{
  "num_key_value_heads": 4,
  "intermediate_size": 896,
  "vocab_size": 512,
  "norm_eps": 1e-06,
  "qk_norm": false,
  "bias": "all",
  "parallel_block": false,
  "init": "normal",
  "init_std_qkv": 0.0181,
  "init_std_o": 0.00331,
  "schedule": "wsd",
  "batch_tokens": 131072,
  "max_seq_len": 256,
  "train_tokens": 339600000
}
Each number is 128 + 32 x the weight over its row's rms, rounded and kept within 0 to 255. Layers, rows and columns count from 0. Numbers have three digits each. The size before them is the row's rms in percent of the matrix's.

# layer 8 MLP up, 896x224, rms 0.0988, rows 13-75, columns 0-111
095:127159108095102117127122166080129039136181184177183118163141062115133166140150146101131143102198147137202146100057101083188136102102167110124115111089152148144116132106123156181118122095121109197150077136082142120135133161119143077099151111122159100171077098116104110101153104133168150111139168116111187161102216117149152133061159149054
095:118110146172127141169122137136160127129106087185152162139177138099160139097122074150181091158054107097141168134163130070098130101072146158147183116191139188101113110107154106103152159114040092101155120115128139119112092134172157154164138208126159123114155066121157161091171153119145195070169082057193102141177150086184104155138146145129
099:125143133080104115230128134160106153134120147112138168144142078058140125130137111172123098138119095138137099084152139190124163129147099127132163109121101170109115133157079142174186132118103043152153101124166201158122108194104149159123139117167114159120098150092132125125116164152157148148160161178136126125121170145130166146129163185104
098:125197127130138177140111102096088124136148123131176093148131102138060153136111148088157085121145181126190103078087106119078064102085118109153117206095163178155115129103082152167163130127129120128160095191079144105119120095148136104047143199136092136081102152130141111127077121135090143145096085163108118156183117134116092197156164132139
106:113121166089114097151107079135155106133130123172163101214152135108164125156089096124167140119169091118137114084128146052146125118122091119114122152117128173111100158143236101184134200079079076177095124166133080138127140159113150136126142135141116144160147158105145140171120155112117134118116164163188148110097150107045146167142121128149
106:149143120055132066111170089103145120162081194199144129169132109185135157208116112115095135122117128178122094152080120139105145118117156109118159159111162146138084130141113130117102086142139158074158160101117100110114117093107143066120143109123152146111110137120147134034165145126141128129050115066185080122113129160059107196131126116152
090:141109110159113113086125109162156163130087171167178092102138158149106148191120108115158102162133102125175145124176138136147173138095134113150131145117073165092152131068135122171139088138091125109159075139158153065106169131133131129132051145163153130128135121182114160145198138069121149102171169113124124138113107152094188029132129077177
109:111127100116068163204064078160104130107122068108119139143133140145182130167136090123096090162118093150162109138076092104155078108148135147131170126141138139093145111056102068072093122075151115173154095100114121110121121143153170153153202138090180150106134164165128125131108144116094126186101073119141059125081112162127121076141123123106
097:139108133130152196177086125108149148150094135096102169097103146095113161087121100193142084072125126145120159124183137166173128078168125136117148133141162130158177136137047120096188126133141141134160075149137192160126145155154093085134072184102172111141116155133107171127125094137143142105114094127148178170125171153142128111161129163185
098:150166090104197074149097089123133070148141135137119114121140108172153087161157075158078154175197130106137150158119132197098128105123157128083203096133160159113054104066090125154123100157155114131072150115105083137190047131137120138082116093154126157146119186129156126150109151125116089125174080111097107174140103133154126116125157094146
109:093109130068092098190100100074188096168120123108097120133150098120153064063202164110082134118122130155106112165105148152124132162118123158163111105176145109112128178097121161045128125153090111075117128087135094131182163097093153088115112099104132112115150120089165098119123152117114117095145097142130099116139148147104137110103137145132
094:104139147117101179164148121155181149155115129165191155150087125139142122111187117144116135177133083178193183121131092108155137094110191146085115091142177150138105149118141086122140117117142135099153120143129079149092114126146096149134096116147105076152139112097158104170131183053118112120074077201094152083102094093156068136151068143135
101:114133209087144154196074092141121165142124140101118101112114097167090143134088112103136083103103158116137131177143159117089146201169178135162143081104121100102161145109105134121160147112184040125102171131194133157120099165149147113137108103088145083093143145129164139179147071100050105128131112115144110140123113118173205106118124136142
096:142140111134154154133130116124120098164136161074107148127126171112057109144147064103124179139147113151147138158112132142111131149111191162199132100120191178087134110151106128146149112077121141120108154098140099146165138122167107129094112103110135109116114142139131156204169150047132139146170141142183113083152111107138135077111056153084
097:089125135082133140100113153149097131142142188087056097090107106107124160147186117158100144146042140092112134139098170166215121080141152178181122136142170061094110086104159176126163141146077121151143130165129107073106104144153121090146113070185105148092157125141061144096114109094083131164145132131138148157102123125084143151077150134094
098:157112064112138119120069146133125121163105107120110111120144146163116105144108109176144072158130176121125139214111123149086180096107145079185131158144098164121109157157122118122131110075112171157109095150122208126157088184114181145190155127130156103095110145106124166161141181130167091134127090084163124162091111076125123134126124150100
092:169089139113138089084199131156110156156072120178159117069109184134175127144156104075104099034100137105110135173148098105108168128121085116148126086139163172128156146123160133094135169139166134159127119134124147161105139072145165131121199145155194108118107100107090119191219160063204121186128120146119095103109130135110153145136105096098
099:148129125121068138079135136165114098106120168156132101152171143083144108088119147126165150103156197103117133104168090140099163103062107108171155120132137192150135116152147175085122171100164102145165116059104130153110153111116146128113173094096183173142137122097163180123106117094093128099105137122192120175130141134165058150132202096139
089:154104116161094183119139088186115125086073118122144101242121161073097172150091116133153087084082098192109148105115123140090192140165111212191050109126159107096137122132167196130154122135139144124105125139111109131109118162127110134130108142098185152136142122093102106139133130144177132062170132099156103104118114123121104181158107111160
092:072165153174097101173115094131109140134098154177147185140150142074138123155173090118066132135077181090163147086117137136131096162117164182128115116107129178207123144078156087140165122149116152101137048164124128118132169098030067085138144160143163108156152124119092146085148099140108092155106113147116137115164135149165135116165082079091
100:211169139155134132091092110058155122135121107122138108110137127126157163122163136032060144151176100145100192131106109080109110118154139124174132140149161074141105088145091092104100109110140092064142054211097135107171123160151158163104107129097075159121129088105173161127108124074179101119089163078109114146174119124103136062149134098189
096:091109073105157155159112168162141153123164124153114105180121147209114126173139122123115103063159128137119114149082120122135122173102135101141149133046143195101129155166145150106098105126083059179094163052113142101070082163144112190118156138155135057121121131139084129149105150108140163187160115127102136170097135103129176166093121086126
097:090169178093135087190114147133050173125154103102159151147190076100103126141114154102107176175133152118094074140090127148100138100126100100144104205109159151111138166122182139185163125152111088132192123107119128095131100102082114139138129143083137127143134138104117099165150071137125135143156233134091110124128038066129205120100120113141
093:177121140165146149095155133154137087130068165111158171104092127059071136120116101158168144123107072076168111031127182080161124181145141205099121090108116169122120106125181193111156131140118125076092110135093092159153173143172159165105110123101116155149169150143099087134117135149169163140129120153139135120107079132108124161129139106107
104:153092139136126161149153175094151165125064142170142136193108132094150201119068104137173117101121139159137150113143140160129127156143145127123122093148122130079134121141099145094153068146101128149114083090148103138126140147130032094122144130149133089125141157134189150163103154190143116122143079181170147061100121114154174083138108153138
095:176090121139205212148077122122180096088094160162082107167107109093110112201144119149091154183124111095158094126165101067142159104141201121092132074129138189144140128083123136106114098156167174194108118118151133083137122092124183151144117123128144108130102125143126123148189132117171070138149127156093186077084102145072178041187156137147
093:101158138153139133181078153138171039119143112096151118124148095124116144140090117101090154131144141127126179135177177113184090142143124122101126138112082144111135122197199135124125138125165194120099146115113124093123118115167045103095096166115079131126119156126121086143126168099136158126086169150155104102167152137158075122131142101171
102:137140099172119192120154132145144057079129072156106110157147102125132154104098116098129090120147152171098124138124146124160162139113112105073132139126069168130147084194083100113125142061127108084196171112114149140116161142191136108098136090155099064122144075112165162151061148134108111149167130171115197139107134153085142177127170048153
096:155102181139134085113120077099160110102153126172146083140076108180152113144152158101091194138116049092157121162166132104133104109105041113119142158154113138097114170151072110157093119179121155134154203104089118125108092171123147143064119080132151133182062156165148130111141101140083130105091136134076138122135130125127143112085192136105
111:125093141117169176122085120115095135115135122075109213147109058141104092097161136074105140106178125147125155104133137172118132139194096154172065128110119188135132142150155100138113125075114167142133164147102170110130122211122134170123133164173152148134119120095117133154163162110088132139126144125121121100130111064114114102170133101128
096:157112180150138186096174089131149126143107102091138134137187148165132106120060074143121151110132089086110138103144114126145176114131119102156131099122123085070098045135131123148146116149109101141126130120166146143117161104157109157162101115162135152160142180035080154162113102152175138114116159032189129140156078107069173206149082145125
098:077069105144133173132150092123148092134141077151085136137087120135163155110088083093125076125138135123110188103092114109092141170162209127175133099092164169142147138198172137072145079162079149148168111140122097104075077129094092143196076111113135130143207102183116130116099182132088166054125153105157119102117140144098113105137127066109
070:147126188104085129096135143089133141086122109134164080098200145188156043109083132072158063136176126138145109175109146148130140161115084147163158119147099107126128159164147193095141135104146083081110177132097083132106056133099093139121155109135121120098094160139044113086158133101153089104094123193154166074121108149142115087126122169129
100:090163155090101136114088159198181167132113155150140081121132138126122188135126156146101202101136135097127127123142140087155114191119150133077139126099097157089091141150099132090146091127184158073088153112080072153074092117135080075154120138080157140050120185113078137146155158186111148148113196177111130137130138144145172135150096103126
100:133105123147131126135153053105111111194115076130155130141175144108135153154155070112150144146198139133097123129121137159106153164110159156208136103137102192097165088090222117095108108083181143139130136062078149156109132140142123084163123090118118115183124084101148132156179123170179134072050120080100134150149109138089176128124166054075
094:099123160140192154032200087078054132155155120111161140167093137148102125161131091122129110131148036188130166098171122150122119106184168128134083106086120130131121073101157061134085139138128105048132165134159167110070097173125125146157121121124143145136133137126091113137079166107116167097159168196099135176086084103135124129144101164148
097:097094192135085134129101073115140156120124166103172105140152134131182135168112152150125108125173116095208126102164115094114150133160151154194086088157119111218144100120150137098068137139117100146131135159121121110110122133151149152080066107094077186096175159119108212110106091134136168110203202093149097167099132198099134083088109167150
098:094116169126104143087098134148077140131167145124149197149058157103104122137192143102080144149133080083143187097133096083092180150116102145123151097127135138113157129148074164101114084068144069128069164124160106139060128090139128114122173104149150070108109116161132129171143114124116162140107152113122090117110102121169093133155130133156
107:148117090075158151151128164106144150169172133116131103110153100106183115095150064134122118101087092090150139134146084092142150107141157114076185095137078051165160123171099182071171084077163115149101129110181135104152097093055104106140160138147156121146093114076074187145110114157182151094107187125145141072157092165107092139074135124166
097:120077160104136148071113093161130123162143121192091152170096135163155150122126166177128146191167051116175127143184100164093135173142170194108080133107084097129164113168126100134157149191081109124102133120120175131141122152128106144103179119136112148208123166132123105133101153125090111113166120193129127167095124143171150085135116148062
101:133101152114182178118103138087162147106118140127104148117049103124097141090085092147098123124187114090070129094108195151114133096143168199092136153102105149042166121125096164121143176125121123050163146161181155097104103082097175113115095127114150153106167117077099141116092115102122180136109152159203182150136124102085117101085086136117
100:084137143099147115161151122110116172160099118173125179148149116086185166125109161189148104135097167117122206140116144103100077174138147117106159133081120146136173146124117127167076132117107066077107100115119111142085138112107118118083180160103090195074134101112055108142105143205118096121167142136141118118081127098131152126110099151123
098:190113084125144122162131121105179104099085124151194045122172125185166114124165067088053099085140066128128180133107124104112169128139103092152154143131098159151107138166137133154145136102122116131149201108156160098123050075150101115115160132117123138126100152110190137099140154133131186134116036144142139116100104101134133120113141153156
100:133101168104110084105108150109183062146100103151077186119126145197158104112093114151123141156132150140122126124127140196164140067101120054134116146132129108136095089109101129183112109103123128167192165116171156164144121129083085132165165110141162096160146158135112095082139077083106145135142119125129156217130108110125125088164109166071
099:193071067143148080091113169126156097131122127099097112105088130147122095136076172067084179114194134083117085130082119094189139116119162108127140119180193149188093143100118170158093188218076100112135120103193110139133166114142134109127177125208122147177127114131114112127124155111112141125198054135130121126167141104167068137134160115164
090:046143107132034059139181102169108153075172171135191139122085154127146141104119150150154098091147137151143132106137118178107092164143172131138093137135144101163116130150164151101101193095071123111097121134131076127197091146144089147171155140144091131119098194084141089099099141106157114107084155174114143116105092112059104142131117058106
092:111200082121151119109141129140120081145153130091089102162139076147145177098060099112141109125103107145155129099060125148146141135131143127124196177128148129146093126177082110131129171157151163043105119114129115156172147096152121096197178157081133176105088145151124123181131099181154174116114114055178071121168117081131086065200138151177
102:147127128115089139094077120127095177154140109116127138109084179083137172132139095124121119152147139085122062151104110069117125164104117112153138149101142077166106143104112072125100187185123117162158098115116051119188153104114145102186126089154111136084093068156135097172112161144173151116119164116121131153125098110119073129222125151157
106:217190139091129112066121134179125105123139154142149086190153093109155197144186111154139134161090165087076083205112155171113160119132164148165179090096118163132158171123095111126125076097108059119152136090200143176134090105115161155098156131126106097121112028171192118147093080053115207186104145077080141145155149149076133117144132129111
093:134104109109119167146116124154145148108193168093126164113079148079137148127165117131123065099096136114083140113147118133092149105059124156099154089146120145129085078103123172149138105090148141044122084156134156111137097135119135154132130125139167140103155152132138116135123174098164083106125147041150182128162125065160115096071197125106
098:130064078140165122141088143163133151158038142144117167143142125111117114165114144147138118077099098120155182097225101211187187098136160122138104123154125209152134107099122101122134107116168128095101120123109104162150083174196154160155122144102113129163109132139121209164085144174139117110175154103113141122098127160144137051169090125089
097:189128202181017134109128102163100109115129145145144065125136171169121130131134153152169117057162144125184171104150108120198140168156110146108151120139151134107135130126123206140064167155100147108138102113077104143115152103123147152116068144120091119143169111068157152114122125128124173076106119126127123117132133126154107187080074033129
107:140152097137143150104096085120096105100121034158117132145159138101125127136156128127114115172126091139103113120148095151225111037165163128153186116109099132152119123092171145150103134145076132110118162078121148125124094148178162141123112121179174130145131090119089095144099115186102131146090076113211100135143125162080080113181163144090
098:086070154122162123163154088043098119154144164087138165135193127041150180102114096113064138112131177214154107149118114114121129137068192121098083108137121126196117133121182123122134124121118172101057124113136086106141112177147092148115122118094182097100113125176136128109146161143169108090146121138086149159122147172079147134141109138120
107:171137125075098108181101167081097127116103119159149190167098119074114117149174104151091116158118108110178149108171157078162139142118119141195159126162148100138093146088153125127134128105168088118158099189115086114150173092131091142084127111118057150164138111051098123114094073077098068123188146062130199178106146138164081143152116150163
099:132158146146106172150129188149186155129164079104089099143109124120135171139117057123146138091183139142153193166134146128142119079093074137122109144099167113155074128114166095133131052138068144090160116112118129156168177151132143098131107086163147187102197142098088053156131100135183121061153051109142106125142143128143182168143182134094
105:142141148130089188141128121134116114131120147114107152153105199065114145143135160193098119108128104104100112095102139124131110127141147106114121146138073115137102156090143155119110154156075127155198101121163174167036104150067132174065085192131166143094117117095132118086143135069147108107105113124154135136129143105148146118117123136163
093:132175184058162105148114143103079115081144152076118162069163148076108110133163142139077063141128132136139157140157115096153141162147138120141127049098118127082162134149101094161109069132105162102124112050122056130108197112155119129120128158124133124198075170125171141125162082103163147100088155102153097117150110142149149148135152157128
092:163083080147093110160104148131159179097086130108100109047117110183189124167170106101132069126088121077121116100079080122085146131094083113083112082170101136123098160137165103123090165146150107161107132191175123186142146138113133158103079157137137108109163173132128123127075142088076123131110151149107096130151111109126078145166163125120
110:137149102129140173081136138154136123097073129137146149102155098168126129147072147073090121135166092121169127107107155170101148136138101115109111139100093123107119101109197154164166154064135126119152085100143108091136159137160068117123106142175082203165162170141185121098082132087116095136170149159103040153115107135115166156132167143143
098:156184081125205137150121094102184130207136129144118190168107136120159141032103131121099106050134062155116113124121097150110142153127122119132137100085104115112145111167124115114170145169112131160153172141115114164197085213151175144083154126103127124183153124174160129123122144143134113130129116178156100053128103151100112110096129144119
097:090074137126103147113087153195159166162135135138151117149142118141170178169077093134139147172073086076134128132146161166124148116083083075177151108096086093125085089045115136148134111132176142105155149166140185172128138185133087162128106095126141131124130088116137149170157121115109112153122107149111101083176174092127037086103094095139
097:156099165120123138074130096161105167109170083148138137154140158098160148130112125079068135100101096098144123078164193090173164119069117137079106122146066152027154117121153125108149138148147110146125107142069145105130174148121126124117099160150163122153107108164135066051140087074161185080150115175135173134145137052176183184068130126068
# layer 8 MLP down (transposed), 896x224, rms 0.102, rows 13-74, columns 0-111
092:133161116089125157113110089134143170114061119087164120115122079176165124101107140156157078096097086116070123131175194067090160119092128112119146147151201096100172121190100183112158150114149094099124101132154151182153069106104112189119109144165090149129111098170107083156118097126132164184162157114111145161162081077139114109154127178193
105:121108110148074101137094121139146141080118079137151164115147114109114105095156170168122122109123091088162078052137167136135126115216093165106138114108127066171059146133094140147112173074140102130110147163089103127148060121119126138146175100160148109129116140202113143124149139100151097080118107154106124165158076128153148173179123155150
097:210130080135136072111123129129134073122079117105140099128064145190122156101130144119088146114192144103120162087066138059185120126125150098145174095138180150138096074143176127071095081098132198104125133102160117147094152065143137080086145130092127135113136095132079116118086101120107132085149087122144188093157075117100109072109077098132
091:076139133156029084129126122164100127141163168066146145128146116149189125130181114094116138096149124121148120125124158095137190112178114166111187042120119088119085178145123160095080149126117121156137140084127113154137114149092109111209110049110135162110149129135113142191123112132162088102151204101127188107134155105104139047160141147086
103:142114121094132189092128127132091177118169126121116126118143139104133178129105089114083137162066111161108152179116030173088195132111176090092141130164111157118177125111144104109133078194125134060117143104094184180200135118138119124191089071116119133141130105201126165153106139162142140122106058103144098109157127088143129089155135131154
113:188138169123130151131148083112116112089159120095147091165132145119113168194156096153181097130098079127147152169107169142121091161128148123124082099088152161128174062125132144160093072094090095166113051088202091114064131103165129051161102125132083124152153128099144072156111121174097183101142208151100131072070186095171146130107068131145
088:112131158141138163127130139125136087137204114096113112096120165078097162105120198137122137135123131145111126122100082128098100098118133168095116185128154108169127119145167159118122127106188127124072176103027101131128142139109147132123187121083158138086116108121163118138079129179108125163119090147082152098168104116137109232128137150079
103:126108139099110112077173194094118146077092172157121097140099136149114081135133100123108166114129128153089104114164138133138135092190103142150092161111096139146116160180141190156175162164120125111124095157124107162214154109080133087120105134166157102159124110110113170170135141118139110086136153107098131139140100100133163135147127123152
097:114122117119169121094194079183070112126066177190141146175160111093159154156126185167155155179156091119102090102138125077067110157129079129109127113120098126203166140119187162144182114128085162114125099164149104149137125097095131144150098133131152075146145124079118118167096118138117127169120124132149077100142131115126070118142150081095
102:106130121187120075130083079208170168119108126151137173156121121141182146147144159152150119113085119055113121102100125160116101150144116143153148131153100187135202129156105113103103101132193120206130149178162110138183151172111200168169183103068106154147144077116150158130176127085105128188116136140120136124151099111081105147106179126128
104:105172127101145144056166153119099168135111088156175146172078171129167186176066131162129150103117115093157123093158097062105117133189126114152149089167128144125148120198118121142152178123107175170134132086147155114198104114099135177071066152113127142147147098164116159147120062107112124127122149115062112148109136160120085118058117147176
092:121118119153179130125128135117127074114151089085123117092111140184100185112048155155102103140099142164142082134118112125123124133117087103105094140111132082115130115146139131094094108131152059122073130115136126131165145143075151096050149151166129127103151108100109174158170166129192082167170116106137092150187161115170079161091116124108
106:137108146109157101091131120135116118156133143131159122097164157184108122159087176105157141042131149145135106122085135111063071122170156123147143147137193096155175203143116089158158102138089163154087124144085189171138109145121106139147151118132133118131200088140147154158185108096147084099102056145203116073079099134104106152188083073094
103:117115136135092066115171129141123152133154130171141125158157154155134111118101163147144131098117109090111110103068142178110210126031100191099199160100133096145092177088162149156128167172141083139209105177105142126193153139133170088116137195125098111155111139134113106112162112193101130167058103139152143156111157040121148117101145144196
101:111043058130121136146190111058171128087146073125103054108154163124122161150017136152135104084137115126140108113083103164107140115117118163102116140087132117132129124107115103140087108143128143116182158091157103132139083150147091133164118171150159138130094161194116104120161119098076135103144123109111191065117113114147137123100080182111
101:158118153166203161113116149105082103101099134104150125136112172174140127128184164158143144073149148137134186158094152103146137171110137101133099141160120131108141114080119088186163094220118164164156151120145101092112145151125081103153102117130118166155141090147132115119095089132128121087143188120095188076086129125206171107100112098156
088:068119187152143122164022095108122131109121135156148102159153083125045129113125126153183082157125115090078118058075106137138108131180126161114114067115133169133151137144139140091130064134108107116115151153125172138112039137140069136116111103089075148150180155109125157082076169193126160090096110138150133091134129092161096135158168114133
098:135057114137148096113119127118145108120155078162155101093115114133077100158120138155171118120106117076198100112117139110143078173111102205160097096141072094141114130121162097079132063124150145103080157193137125130119125104105069108132092127141172158122138089089053110118139154148078112144168199121092165140114109150091167139110094165123
095:067134136173194130125117161104172137186185173076146103063113132155195114159163181129131189185149117139157109110118134101115088130111095149066126119131131142085148076110208104089156140087170050108205095163120201104144121173139129138140090151126114115130131142167233128176189095129151148104100152103132140146152134119110110166116172212133
088:169073116090177111085123110115158071145103127144080102105180076163067124156087133116144163164137101089108145150144139113109117109094135126176102134134048117083179095165139171138113148100094050122173155076114134101121112130184149129066134173119124109095131173082158092164126118135202143093145095063146160156122102118078150163087101188114
100:115085144185111151099138191149129130140148137191128167181107166149087104072133140155122097136118114066171073147154159184189133142122113088156069081146153197086134086083081163117132155076138094123128137137172076122133150115209098106163112156113162121202110114124074153130106094159110095101148143149143121127110120153083130163088150179119
097:166111125170084125059089074082133103133169109088096109115158128108143063104142131127133130182160080140096123102123141150134121136142104177172113108197173129162119113110100132080145162085153173115075062145093119165163135071177105104172172158097209149130145143114132025096116155174042141096129112070134184114121105105163166114081153124115
094:160102086129144131102179131145094099098114146101076131122069166093127185151120151119159096087115102149180137100105085097145083153116161175128116076144113128108100144145101089181155115118083182126137145100123139122105139068141140138104140132169104136140172123162178148043102155112129126159165149147160170143194180170052118139134186203074
101:096095125091087133117133122171068145083168126170197122066137128142113097115133145165110123103117160166107125184122121150077131028131136083178107150103139087129165153152104148128128106111145127135103108117188086101121096125126156138135112112145131147107164095134143148109131178127138079209142179113090140106103176144131125090174125158174
103:112100095083134106120113104181163139099179088126071135067096146129121101110180124104133154157138058099121064118172121096125121112127106071112126083165180105110099168133134065168137101145145102150121156085088143127076127147125142222142131140107099166172127094160157118138111171105115163104129146136136167163152116077114098133183191112103
091:166136137086077042113110153124140216156088096097177153126148116155107154102104146088121089080099102098158120119101127144107070184110091106111141148130110125182131132080107124187182097099188161059103126084134160112139133165132120112134122090120145168077083129064159062100093148104114242157124118174105075183129155159121123119092128158132
098:072117176075163204133105094149107161179108112106080152099122117117130088115152093132156110105119084117095120093173077121111139134132091131151070080180154129142124163151136152146104065113150080146119143122084101154076079116152109134138114130137108117106139117139147134113131093127171163153151072083167077127147073091076145168110099180181
104:109158143107168150098106113159185122164072152132166099109115089178170158174122164112166127107167132112140120111108136144075105100134152132145084122150187148087156136102162098129150109174160114165106096141110132164172136174105095126102172158082135158109134114159117174079185105162213116161077136113093117100133166143096125101133107175098
092:147091098119119122142092144146074137137137113078113110065168100161113086061118073156125145058099167144131092123075089134138126116125183144114140153115153094111147106093112139128132160039109101086151142086134145088141109141192127087094136183115117116100091127122124109159187077109151077189104135145136150121106117114068123123179093177155
100:078119089127115091149112099145149120105133145098112119112172119124209181197181126087161073135077145150162149175101169114083158098049136182080192181120155169128102123103138109129161065158123121141169122084147169140182099145129112093118197101049115156058166186102146112149130111129119107079102106121132154110126096178081082075138107165146
097:120179185067182118165158127106141106061089109134148125128128101117159136203181119128114196169138156156093119125135095124085154133171158108090129106063119146130143109167095215097128181105122131147134103096138097127171175153110120111159128077114125123041147078197090153077069159187160161125090102143152122135132117162131103161162135143144
101:094108162110189110142092138169091130151123133081099166171137139108149140154157139172128172170165141139093073179128125172131163113081157154106143102056117096132136166096152084178139147124180120093098177154109172124110128154160121201136143130123128129141135153064105106179137054104119113176105166128154132153187104108162105183093167146072
076:114076126112152128107077129135103141171143117124059136133085165046137159117160095076117091168117134172108136099113102138137131100096155132112060072092052095148111156126123089144063109133133083173166167146129167153112159103148146057096120106106113176080175131127146147106068107116135123091173119093089170141137118104099143149103156171114
096:156101075153147207152109132087069086128109114140108099102144101159149120077149084144117057146108131120080136108085131147103145095105159124180181159166122150128086080114111119129084140098090112192119158145200155115160162128188126176160131105152067124126130105137183163139118080121152145138197111116117066100122134160103110118082135136154
100:151167150142129163116109095151157146089137118151086145117118130100138155184186140115147121118139168196117185115172144160167078104084148060134132132103111097116095099149151111123100094123122107186108124138160153145125085107130152219153101136112147094137171198158123096161102158176111125103123154067075082158114134105135094162146097208129
094:154127080121121121172091171180153111105096110132194080094125123159124086105171186095131149089102143122153139147172106131119138126071136126079127114152112122089114175130124127112147132151168103151171103076125131151125078109101109134075174121085094091097114107090145155168150090115134097138126100076131075152113105157082148138111110171151
093:143137073107157124130123201169121101081148149131082129131123108131165118083141159151123126154154152080053124101134094153141165119136119119094143173152166075054094138084091099188173095156102140113128113067117150133111099148112119086150182183169131105159051117151191104097111189123136100147109062148093169118150140043141167133113170122208
097:134164075100136114125113155101110130094077078148123062121138104145106131120059124150090110108126151143163136097102153167052079127162074102135084091114129152172148098144116123181098118176090106074146126160082106168176158150145113102158127082216142153129114139085087050127154141098125119105118115150091089130149144120073152104095105133084
101:123151189148060092105153093152137161131098141144148150117155159112074109159083171128113132141180053155050203143106122150112052107164088131188137140152173102094096156127157083192107121128150139135116086124119128138096087166199147129122142140110162131091073126061155090093119186154056089150159130165120133155113168098163151076139078133102
101:108182133170110094178198130128158102117116147114138114121121179104133135157151153127107082119144100122057158160132139077120112135137149129061139133079109120152104156124123159125060101071159143180183117052101086140072193122104158094105116157162174184110143088091085171132092106216083149153092109115176100152116193116074146136151175171159
099:072107055145129111180118172100113133140111071103103114145163153121147128105153137118179063163127087148144042150127050157134100058071085116129140090162127088207092194153116078096112076148129085173095059147122181156120121080177137108102143154116058219194154176109134163095128204120080120140120138118124170089122170127160106066157137114144
105:127084116096101164171039115186160141100128095140131122137050162108098073155112141134189152135121050114098065122112106130135150105150158154142091141191138119087085168115107175124115136107161134123110142147082094105143155123173093146102111190200134143115040096097108062156171117121136111160149170140168063118156145068132091138123148185141
093:113149144147089122110147152176153085068182128135095181129095127037156158132133144132130139125071144163146073124162109140129170110111089119123074072149194127128142081073157139125071132129101143108120113097158100147104125145132172142162134086174127158087147119171101114144127097084167041131144121112098101118146110142117149143130098071101
100:086110093120145134079114146117167132136152137073065099156064162092104112143140126162097118109091055140167107175131095161168117182177142144173158155134138127090148180163111133088135078192100085065175150113165151100157123095086137141096107151156114090097107126131151137118155075145142110096139156124122123115123130140096091133144183119164
104:136061106125106074164114098095154172196152160180181185206134153118092125110135130088123149103125189162111082134121129097150118104130156146100140159123129133088073075127101104117143110102134156144212152131089138117141104097128169171141095158147075066134081129148122106199141171169146112148090118151127131141134101093136126123139116076098
099:117069157098155158088095138111146084146091121170076118134154133073134108085067159160157130145096133124125072119115135049092094083151128116131123106102144164145159130124109110094202173112147096119192142144120164135092167120118114114113142174119134156109102087063155233128167122138128115151105072106136146047123156100194119126152099137159
100:094112143204114137119146190115123135145155167143134153091095159089124093224155071113103185139173158162179167130166173073163123159103162140161047138118138136114095136057133115123075129097121140102115112154039135196142118066155161155129132116084147116097106167129171173128118152110092094113114098120113125165090224104166205210109136119090
104:112106111097152107096140130105145119097131137142102091089139167060118117170104060162095187096086168086169122124110103142173087109094068147155092153121151085098167142165076174146134184116149185102195056161114150172167092168116141150098186088137108091167146151075106123184098186134109134118110089124224101101152131155151123101114140143134
112:109177121113192153155113090113166097128064100101159161088137073176111096203159093089170109087106135105158042088145135152125109170060132109142086100108129101101148102145114168187094161182086135163146088127150140159156147122156172131121158158108112105155178138161107200146136161133147147167165101144134161113086102118133130135124188121128
096:110117206163198147133139082115152084105138110172136112150188143149174143068084114060115159135156047153174084050152141160137170184161055122074050129132149129158144079156128118142142124120086104170117156083108100143121167117123179095137152155141122136111150144155086194142132136132136091175177110119186159134140129144099128160151136096093
097:123124118082139130179183076119123132099062047122110098152123062090119087163114158155100147090122120152066120123129106159059145108159125124143173138120188087137081138136112140095134114172136174124122118142151114126148108077068151151075090162123101137094113172116103083177156162129105178131162096112142092106126155098140043135119142153186
095:105082147129179130105188113141061130193146156191084110121105122106214109116144175146147086160104145164067061157045097120112126118126104140144111102129077127118124118152094088122123117168170072115119107146108172115140097103137157063133154169140146109110133106107158139143128105109217126140107117087142129149119166060115135119182161177051
109:114113130091153107138137091114131119148147146064173161136083143089154062088184088124117128121089133142174091168168161171102142089176080069166115155138125145106135138086147105171166158153171102128097103127134104095133151169122122123142147071098149149153109101119153104141125182095154148194225096150130133021110127110175130114102099151119
097:135162081069122082127128148142133105065143155204120106104110141142116056111095160187163137075120108091083089136161146117122113109119103125080137170128131120105105180184105095174121111172146125097181090150096103126173169082133181120133150180195113091080152123089109142143144092133136085174088130138160147057097158105080148100140092135144
099:139173114134217154138169126144147125134146105107085109127166184131089092127128132094171147147130141113108141133108121237122130098109133059076080100070122147120130104126128118145121132108089153162110186093123133145062139163112189086128181154129174128150111180172109118140166090165189198158070108172108067086119112114068154115124129099092
098:156112110116186089158122095142059131146123097197133096103126109112237132105157178085092138105142107183130136129164112150068140165139168137084165170128102125066086077158101103152089142122159099160086186125120150122083110108057091130152118121141126090123086144127165187175107148140154168077095118208093154133130094113126129106106102112181
093:155146135149116091142104119108073112102164146101151117125132069134130135084097161153182135134106227138218153140161137152126160124097099107113138142166113142129097119126074131185144144079116104085121158031160084146158145090138111145155158101101146103174142115145105127095052169176120109147147114111085128068136071098114147137101081096121
098:080080131132067117134126116116092109159067132170152101147080110096119078081068120116095148123131162096098165135143131114093150170113151142141147153152155147104112103092127092145210118115138138096111133136144124087143120105128075130104102155157141128144113106127185134148088136153115241130107095044163115137107095151183126083162140144105
092:107123146129150135132137167096126183114115139158102138128188089064167092091056123095142191131047193136112090141151140177144105054147176072137153178135160107140151106168111153144099102097144158104102143105116154122102118158150134115164141092132129153128131110095107129132217125196118088151121078123117152145081108139130156096078148149154
104:178093095064136129131075150136146151124115095104113137120126069113143158106182172174173080119044133104129146122117130146152082107084144137132163133178126167142179179185143146176090137091093112083146121208111163123173144114113078152119063124164183091079078113125106124140184140131217167155130067126100106110069125101124145147078093073083
101:051107162127132111044125143133153141128130115164149100076112140133082123152112146135095124109078160087124096170105152164123127188165081149092109145073134201202127109085128151103123081160156166136102119150151144154057113123148116155149142092159117119137144117094106141161082135134060121134179118133101091200077134127097131172086125162112
100:138136120085091105131169142126164142119079165122080065120116164175150126156120106115115138163111176149074149124100153136107106174173153088099158146146147148101099107099155181099142145090104201174137060124111119130141128092145113152153135204117126168100171188055109171094155100119105186137111125137115140081121101085170180103138133172148